config.yaml
n_layer: 10
d_model: 320
n_head: 5
n_kv_head: 5
head_dim: 64
d_mlp: 832
vocab_size: 6969
activation: "swiglu"
norm: "rmsnorm"
norm_place: "pre"
norm_eps: 1e-05
positions: "rope"
rope_base: 500000.0
rope_fraction: 1.0
qk_norm: false
attn_scale: 0.125
bias: "none"
tie_embeddings: true
parallel_block: true
init: "normal"
init_std_qkv: 0.0228
init_std_o: 0.00511
init_std_up: 0.0228
init_std_down: 0.00511
optimizer: "cautious_adamw"
lr: 0.00109
lr_mult_o: 1.3
beta1: 0.9
beta2: 0.98
lr_head: 0.00693
grad_clip: 2.0
warmup_steps: 548
schedule: "wsd"
decay_fraction: 0.732
decay_shape: "linear"
final_lr_fraction: 0.0
batch_tokens: 131072
seq_len: 512
doc_mask: true
z_loss: 1e-05
train_tokens: 609200000
steps: 4648
dataset: "wikipedia_en"
Each number is 128 + 24 x the weight over its row's rms, rounded and kept within 0 to 255. Layers, rows and columns count from 0. Numbers have three digits each. The size before them is the row's rms in percent of the matrix's.

# layer 5 MLP gate, 832x320, rms 0.0399, rows 375-388, columns 0-159
106:091086106098140155166098071126126140128171130145146107111143141132136129142142134127094137154081139133126153121107114109102124095139141138145134113118155176134115113161159092119134143133130111123116135144128152128126073153129142090139178128091119121129141174125088152131154099115103122084143103115108146149129108207166151133103148104093112120131126092149056131133117142139179142112118111129108149099157139140127107135111141157162110104167083133175128148192115161119162173147126129
100:117076150140135148155146133123147151139139167088138150129098143093137144100162125149118075152140084162109128137134130156108091132158120142112121132092151165128136079104121137152092147160091099161152146123149123114121137087149133101109131112161098100119107130148121066119115167080088154114146133147150128102123148146104144138103129150146129150145128126103138144145139095116125143131111160130079054144134126140124127105130150122159107111069114141156135109126133111154068139142170102
094:182150108102140159132115163099137107143130148127105112082139135089141128132112111157105077159132111098129110143143145130083098179117173156104140134140123106125127170170135118157142102137094131136135061116175116174139150146144133108124121157134126144085091119150075130140141158101130089107160158134144136139139091148114145142173128153112135115140150173112105126126163116113158148152143128112147132113066134167121145133132127146138127118133153109139114088118156131120141173111120151
127:161124105142099132145102143073166111159141110134160109133114120112165102119095115135108114120085123098147159131129127096105121095106142118155176135135124179076144158115147108082128135144153100116146133115165165108110128128139087139197209114104152123102124150114108135159090110186119116145123111126134123103122102150133105132153164134150110110154124125153147137146124115152152142148166127136127112127132152106134148134117126129158199140123123096157136029116136166088145172132112145
097:103105091136133142099070147147114107156087141165128198115097158098107114119086142126176134127114088158122130158136090150108172168135185089102102123148175146120111089115142144105142154140141157111136159108147150148089182123161115102084149114140141120114102133126169136127106112088092137119161158140147132163127109169129132129145154090136112119120160161123131152142117190147112158085121126121129125140130168125087138116117097170153146116142122130146125179125114149115103105151093093
101:132152134135180119106113123136123102113072133144088178148096152131146156162157115149058151179144120150124172128106134126129122119169157153098137118123153113105169116113137115107090088113134097120089133169070086134146131165143169076132134162129131145120090125118121115131159132122123156130130145109142131162144145130100125099140108126126151164102168152121122127121070131185135155123103118116133109104181155140115133119128147084075109128128106125191119164163140129115154118131144127
101:135128107120146087114132129126121195133150105162148151158161146166124146152146076114157168136135084120118123125149119069110127156138106103135137146130131137138117105116151113129136105062110148133131135139107125192133115128105095106079120155132131117088120083156118141148119133130102104147088165117128161140112140137157130079165110099140144143165125129107094145128152136089114140129085145139116131167091146137148142118126114135170128147155124077105101131123115149162166140106191117
099:110132165135068094126111150145125182131119130134141119120132142149100131122162120175123180145108132141143125158150113168093110147106124113142128128116140109132118146108093170123106116143159143098161108110080071140140163096095113117123107171109118123163178088125099140083182112155163133119135143101152145136082147105060135130137088197108166168123121121154123120138137136113106131121104138123125107144143087131160119105144142122131104141145090146168105099150105175143104152134141163
097:114094139125157155127094118133120125130117188126110126122179140134128169139156121150108140143141146108180093120117130146146097152131123117102104158084101130137139147105114146180174116150124113123104155121101159160100136098132172144114125162141085142144128113154183146138157129117102137099145131122135117184131128163088163114132113113148108049088110142095154139122092144160116150117122120102124183104143103146128067127129143113083085137120127124145118149112160105115151131130102141
094:162119140146155082100112148124126136170130114086131118160130129159147096134104127113203137137105122120100159114083133141115137122147099169120118106122083159105139157154141113121083127174107137143117111081142107094096133140101101134097131106115147106107162150158148118140130097132114140178119157129176108110082108104088121111121168157133118137097102106135149109138114140118114141139145105111139129164119147139081099122149086164146154124139103099109145123127147129095109147095113109
108:103100101146145131165124176118132105122153099139063126178171078090109159169096111114126149138111092095116101133097189159085094148114123128144111160137159138102121123140146121101163124145121119189081140143103158101102101158091130127125106134087165185141116108144184098149143119073160114144133150125136136149108107150146137137107091084168159122118144115121141112126117153154121149134098117123118151135151126140112129129129125130128129080116098106138116136165141158118143170137133145
101:183120142126100178119106133156108102134144120120096111123147136117128158125119117166136113158101165094119092135099165122149095157094157092125090118141112132117121128102142134128155094123161128169128134111113156144138125102142142104108133099139151150154132160170093095130123101073166150151151148120128132092107105142146131133131154112126131099131134102159146121110110143121158118142079101094110137100117116157154159119157146108162142102112133155129143113115100120158104148151116145
105:109107143115174095096144133150104144123114126139126070147130105109164122116109153112122099109136119160090129096122091101156132111122102124130132138114099088143140132119110156156121144122110071165147127129112122133109099177126141142115136134124109184136128140136137086126122117110125131124120083132079094139130116126185108140111135147124112140159120122121135136127149166128133203143116176089143156119114070129126139161151140147113109089095134130126117154119098121124141135134136137
092:130139111143146120128126151079174148111089112161150124132134137137138123100130130130160102100103078081183165095148091159141114107141153150141105133126140136102127166130153159148131116122087107118149135138110087120137137090126122123150183093107115132113130090120125098111158123111077093138103159128096128114167068153118111126117130139087158137116122095138115099121143134125152163131126112096138141128155102127113118087128161102119113131145089101125138145186131134126162127129109087
# layer 5 MLP up, 832x320, rms 0.04, rows 375-388, columns 0-159
102:101130125131095094118150109090141098119132115140116146185141115150148093156182125140094169147117156108168129119128133154095113098108103145131125085110092113083146110141116162078091149137118156125169177113110125100176130150126097104142148101073134126119153105100128116123117160161126131139140153128137137144094125109172081122104159139123122156108138115140119162112137136155097115127143112103145098152159112125129146122131126157098167125156134130088107099160108115122123124094106087
096:109113129176129130137136117111125121153141152145078134125088140076108113127093129078133129117165117093098117136100097101139147139098161142118115125106102188124144130076132165132188119092175098101139121104108145108079155126123132157115110158157158125132164123126149116140135122163128160178109141143161165139068122103099114156103126105119099126135108111129112108146076117174188110124139082151115139154111145133142119158095099087122176161076131092141140138122107129130161136122120144
103:105122130134149163118125150099120115109094151097103154124109125120143117116087136077160090130103135100148150111173155148141135067094169134122123172136149139127168167078095120131109171118128170148097097181123087098103154104146116136167181138114108158202106085132118168115102127159096097124125138132109116099118116092118098116129144173156170182167134139123131099144114074137116143083121129107148129122145140155153100167155128121121120121148099144087135079150144189124167152125128127
096:118153104192115124149092192085182127127122133110126125146115121153165148142111127112142137081138073094151160098112132085086137090129133107128161162152089183109134124091125093110123146119140125141134155100130143149094127147090131129169144106106170097118080167139126124156126127142121113132128196157126148116135121122133119141125174161144125103124110142179115106118121137132119149127132143125091108110095144080134118133121123115150179161119132089145106077125147147081130161131112132
088:132133133098079134105108085120177175062163126135114111153095156105094159167114115120115081112174138107166144165106132134157128172189107151161140115111153070116148171116125128137144145113092146123133138097125142146144143124145144121140128141166108125159097098110134140110114145117140156066126175106104146105127120126100146112130118163142147155112135111114116121117156117121156136115131132139156077082136093103174117128118137105110137094134098150138127119122105169127151108088160150
091:160116145123112105167117121096111128123118155117159139139148114138166138149111097152118119118103134082121118167141157129123162151132123147176154159136106100124149137156147154138151121138071170131164132142168140097154186164143077115102110095151128108116080205133097155117110134105153102143128189120142178109172093127143095100161149131148123154119114110122131118150180109114150134088175146076113118124078167097131181170119113090138147126113117119146110121109117136131142089122155141
102:105123105133128121152089103099094095131164134107151079166101166094143132114125124120103140144065127098114151087114129130133104160149098125184122123098135111129099126161142122095100100156135140115118087105082128111126144137125143147130146096151099163130153120100146185125108115138154130126138126137128082150134139099146105076120141092131140123106121116120078158138160161126167093125120118097126084159150162183158136113141132183135127130143120106132098136141113131151141157130102095
093:122121156120121115116113127175120137155118150155114112132120127162111084140135109120130158147097153151172149111077133121162135101136104105157101105101129127116105110164146129135131083122088168134093155115120120154132173121139146154139093114142163115123097137093090132104116099138174098112167107085151170157141128140112107105098156136122107168093146122145117103129104127150133140138153120110148152136103177163127114152172115129123115097135141152148110107155145141124129161140109142
101:147126120154148172111123082117151107098063144139119120085108124115149115127145117131118134129168127124129097113128115128115142105093115143144109118115149105111164152131173140164112119111088146145160125118109137129150111080156129158118111125108094139168126119077116170164097154164087111075150128132120149137123123157131123106123158125086122120108098130129131137128094132123137197120128104109128155141126097161149167109089153146107099158114129181132181141083150174093177101135125111
095:160151172126111139171134126152163142128177132122125107162130089101137154150116129133157146146156098075106116115054159165095160115095111062144145150160105138116130116161108121181142102130125145137119121104111111146103102128175119147110121151136105130171139092075143132165176140115124149116158137151119096127102087160159127100127158146143110141159122110122136058141168112158106144105128170111150109151099129142103109137127113126187138103126146144137114150164113130176124120146128137
110:135113147082150149127077115128120129121162122137124137151134164144161175159136120141144127121128158138144144153101168114067106105141139115164129171124105107098165131103126121104119097166116144167150126146064148077160106148108128094120123124116112117154091151103125122163095145139145097173172158168122083139093129139150174144125161127136163126116159135169137079143102110104155107157113112129189090124068131128171140119109084112158107141119137122083113119175190116146152121137153106
100:139160106110119165123113112123114106164128131135112105155108150158163144156132064133117135115088104136149107134139109169122122087106180118132114136112131127143134137126115131147126108156111190108136152123137110144156169133117158145105141173097101151140128154109072112120192135107141149144146110091139113147128146132129147157142163126131112121152132147115091126091145114174149163095144162146154140152147125131117133141161165103125109119126099120090123126117135160105088153125135145
111:151186159101123135104156151149179139119107145111095120107184126140163122151086117125148140071146159119139075108131133124078110136119091134111089153168168174145178063110102181131144164127169122129117123160127171123101137164177137119129132115140153136096117087117139088105116100125089119163173144100169160119074097129127077151159126128157126127157139098122161118097156105156144132195126125164121133130125106104156157104117145138131119127100132091163117125161105142131125101096117132
107:149141135121106100139109158131120166148115114167124149108144130147127118112124111161115133143103103157149146139157105173108135138165151141129121110147181122098141169071130151152113111117149115126198107084141124132128113096159097082118170118110150156132124091136125089118123113139160170133110108100122127104148142103135121113144110155116099149147157136106154144125154092162150102095106155133137131127149138120134125057093098136158101118154140113111139115110104143118126123083112142
# layer 5 MLP down (transposed), 832x320, rms 0.0372, rows 375-387, columns 0-159
100:094176092117136163114107142137164117108147118115156144068116143092149153084083088158136141142128103104128119149115121095095153106110149115159153150137134111160113099146112118125175109107162094140115121144103133115169090136126154149121146170121123159150117175120118119126154118084133138149155111116101115130119118140111100128123112127128130104168179101112122106158118169134151130149131132167125147095087165112128126129132124102183099125150155157140106115178109167095124107133144126
087:210143107085152149113102123147131135114115152125168154114162115125089131139154130160087114138092143129127138163138153150137126105137104165151105136120125109139156094137130104113129145180124150140144174170114086125159142114123108140096146117108087116134111118139078132084127103110142125134139100101110107097136107144096112104129148131151121127120123147128152165128143123127135121120125141112122085135152098155133130117134113138118124129114132167156094119102153173146121149097118111
101:117115134156128126129097108140131129090150103113115114131116148139131158161139130099115162126162130154135163140117133115159136113133067127131144132088094131135109152123138121142101104110131143094090164149094137094149102169126109125145096092105161110113136129108152133122141122129136143136115111092136121167104131140076116125089115095139129110076154104177143139117122160116121100139145140072072137152113088101087126130124088108124147163138121154141180107158114129136103115107129121
108:138110156104158127136176106187095146111118153145124143095158115112118136112149143131108128150132146170103089144159110147141119154122113130098073095134150091143135107158122181147119132133135133137118103139088097130163099107121143125090068145139093154130155094159113148085143121082143119085105106114126107132134127127114121131123095126096133130124136129101126138140123126116122132123092114132154170127153102151096122138138126125133027107161137150108129210136134110195128102127142110
087:116082129125172116133133156125108073173063148124156131124166137158150108077153140123150156128097097161142124082144095129083154094100109139093141099119111167126131098154111176124110112120139107147116128174160135089133104129121096127098136106098175114118145149136119141109144149128106108174145100171158128175141155141131133103166130127115104123154127122134144107133092159160110119088120114105123182154140147137073128139114098130138119148096141112107159139140111102125110173149105129
095:135136159141128158116111120125183112136163101141090101060095135120128097114128101093119174101150110168138108117117116122129087106121113135079102147121133164125147131119115117124118187131162097126135138131083079186082065139103152141115167127111108149178142110095136102130155134143127121125117132115101090139103152100134160147086129153147144140134116160117111136110087132093142112122120155108186088103124163166143138088188161147125147159171128122142152139114136083140111112100104141
107:140099150152136140116102114115087147140125131160126156096134146126143161113113074138184125070107123136103134097124115134150117100130095121088148145136107155127091166149102132147121101109125160085131109130144112219139089115106123136143105161127130115117134065157129140145102120121104143133125114138118171145124146161153157088176115166139146161149167154061092102100141107128086152104117161150119168157145158134113117117113165140100144125162130134128102140152114149199138133120135161
098:097106108128153105146119117117110177102125098144136130131130141134156143128119122110124118145116086171084106150117128076135161153129089156127136160139095126127191127140145135100119158099173095137147112105143104117113091148132107117120183133119108115093139096164152126158099115066156123091118137115111111108157138094163111127144140118132122091168114150135104139111105104078149141134143152126145124150098158114118120128106115145128103147154155132109119122111114137142135100089089105
093:145155135133108110126115132099149098129119099145121134152135193106114095131128144142120134117134180127072129101101152122142154134133129108098129092141119168145160107117129169117125123129122113082144127147162127113128156147124135097135128130120148137067113161157143140105150123161117091120118171174167107109145099137164122120164112129100125152149149113149097116132198098155080117123130111138126138131128150103104182118097123155155138114130102127100159134141116102120104114131121096
099:107097118130138123142117110102124116147111113099150145129140114127123107126147153099158102102102126139136144082124112108131108123127135167108155122108118100153148123157138067099153106111129086144155131096143091082103135158124116106130100113108176123138137136151079148153135104182143122104065134113171149138130162090073126108111129136172127126110130170134113118128072175125123139165111141134098127132166124102099153107140163134131148172145077149090153124094167162105126151113122124
115:171129122128100128124111107120109103105086094115120112136133113120105120116114119115130092150103133116124134132121121119130152138112122124110123139123149134149103133096156155128137125111090111179122141083123119103109166121108131155184104119120142096145142174119144090116139099117149130145146139092122153137169141109103111128123152125120119128141087145162140084118186133121185121151112133144155129094136116105129155141145106125137153149141059125117111113123097146149121182117107135
102:178143131105134113121112131107117100118103112137159142113154132077135136097166133140118120110138137125131106103143141134134107161157108112132161138140136156092111134148128138128118116136121122119123139121157099126117137151137106122160139123160168114067116116135198107134138112139119124093123150179126147131164138052129104120122131162150130138111139127141157151117145084105098127174161102103115116079094132157099118118110109120117140114101129137111160146110167127074196137112149158
107:131161120128116126128129104133124164105148143155164109150117126129124127122116132111158091115159125138145181187148155142124130093117100065140153142156094104169125144149130130123154094125092117144110129141145153153169112154189132135135131114129111144147097139134103125112155109100117135142125152101067141096145119158136123115155114171130189157160125147112139108110138160091128146128102157091129114128133188126137104173148120134162095112129107119141131127119115141132121138072159147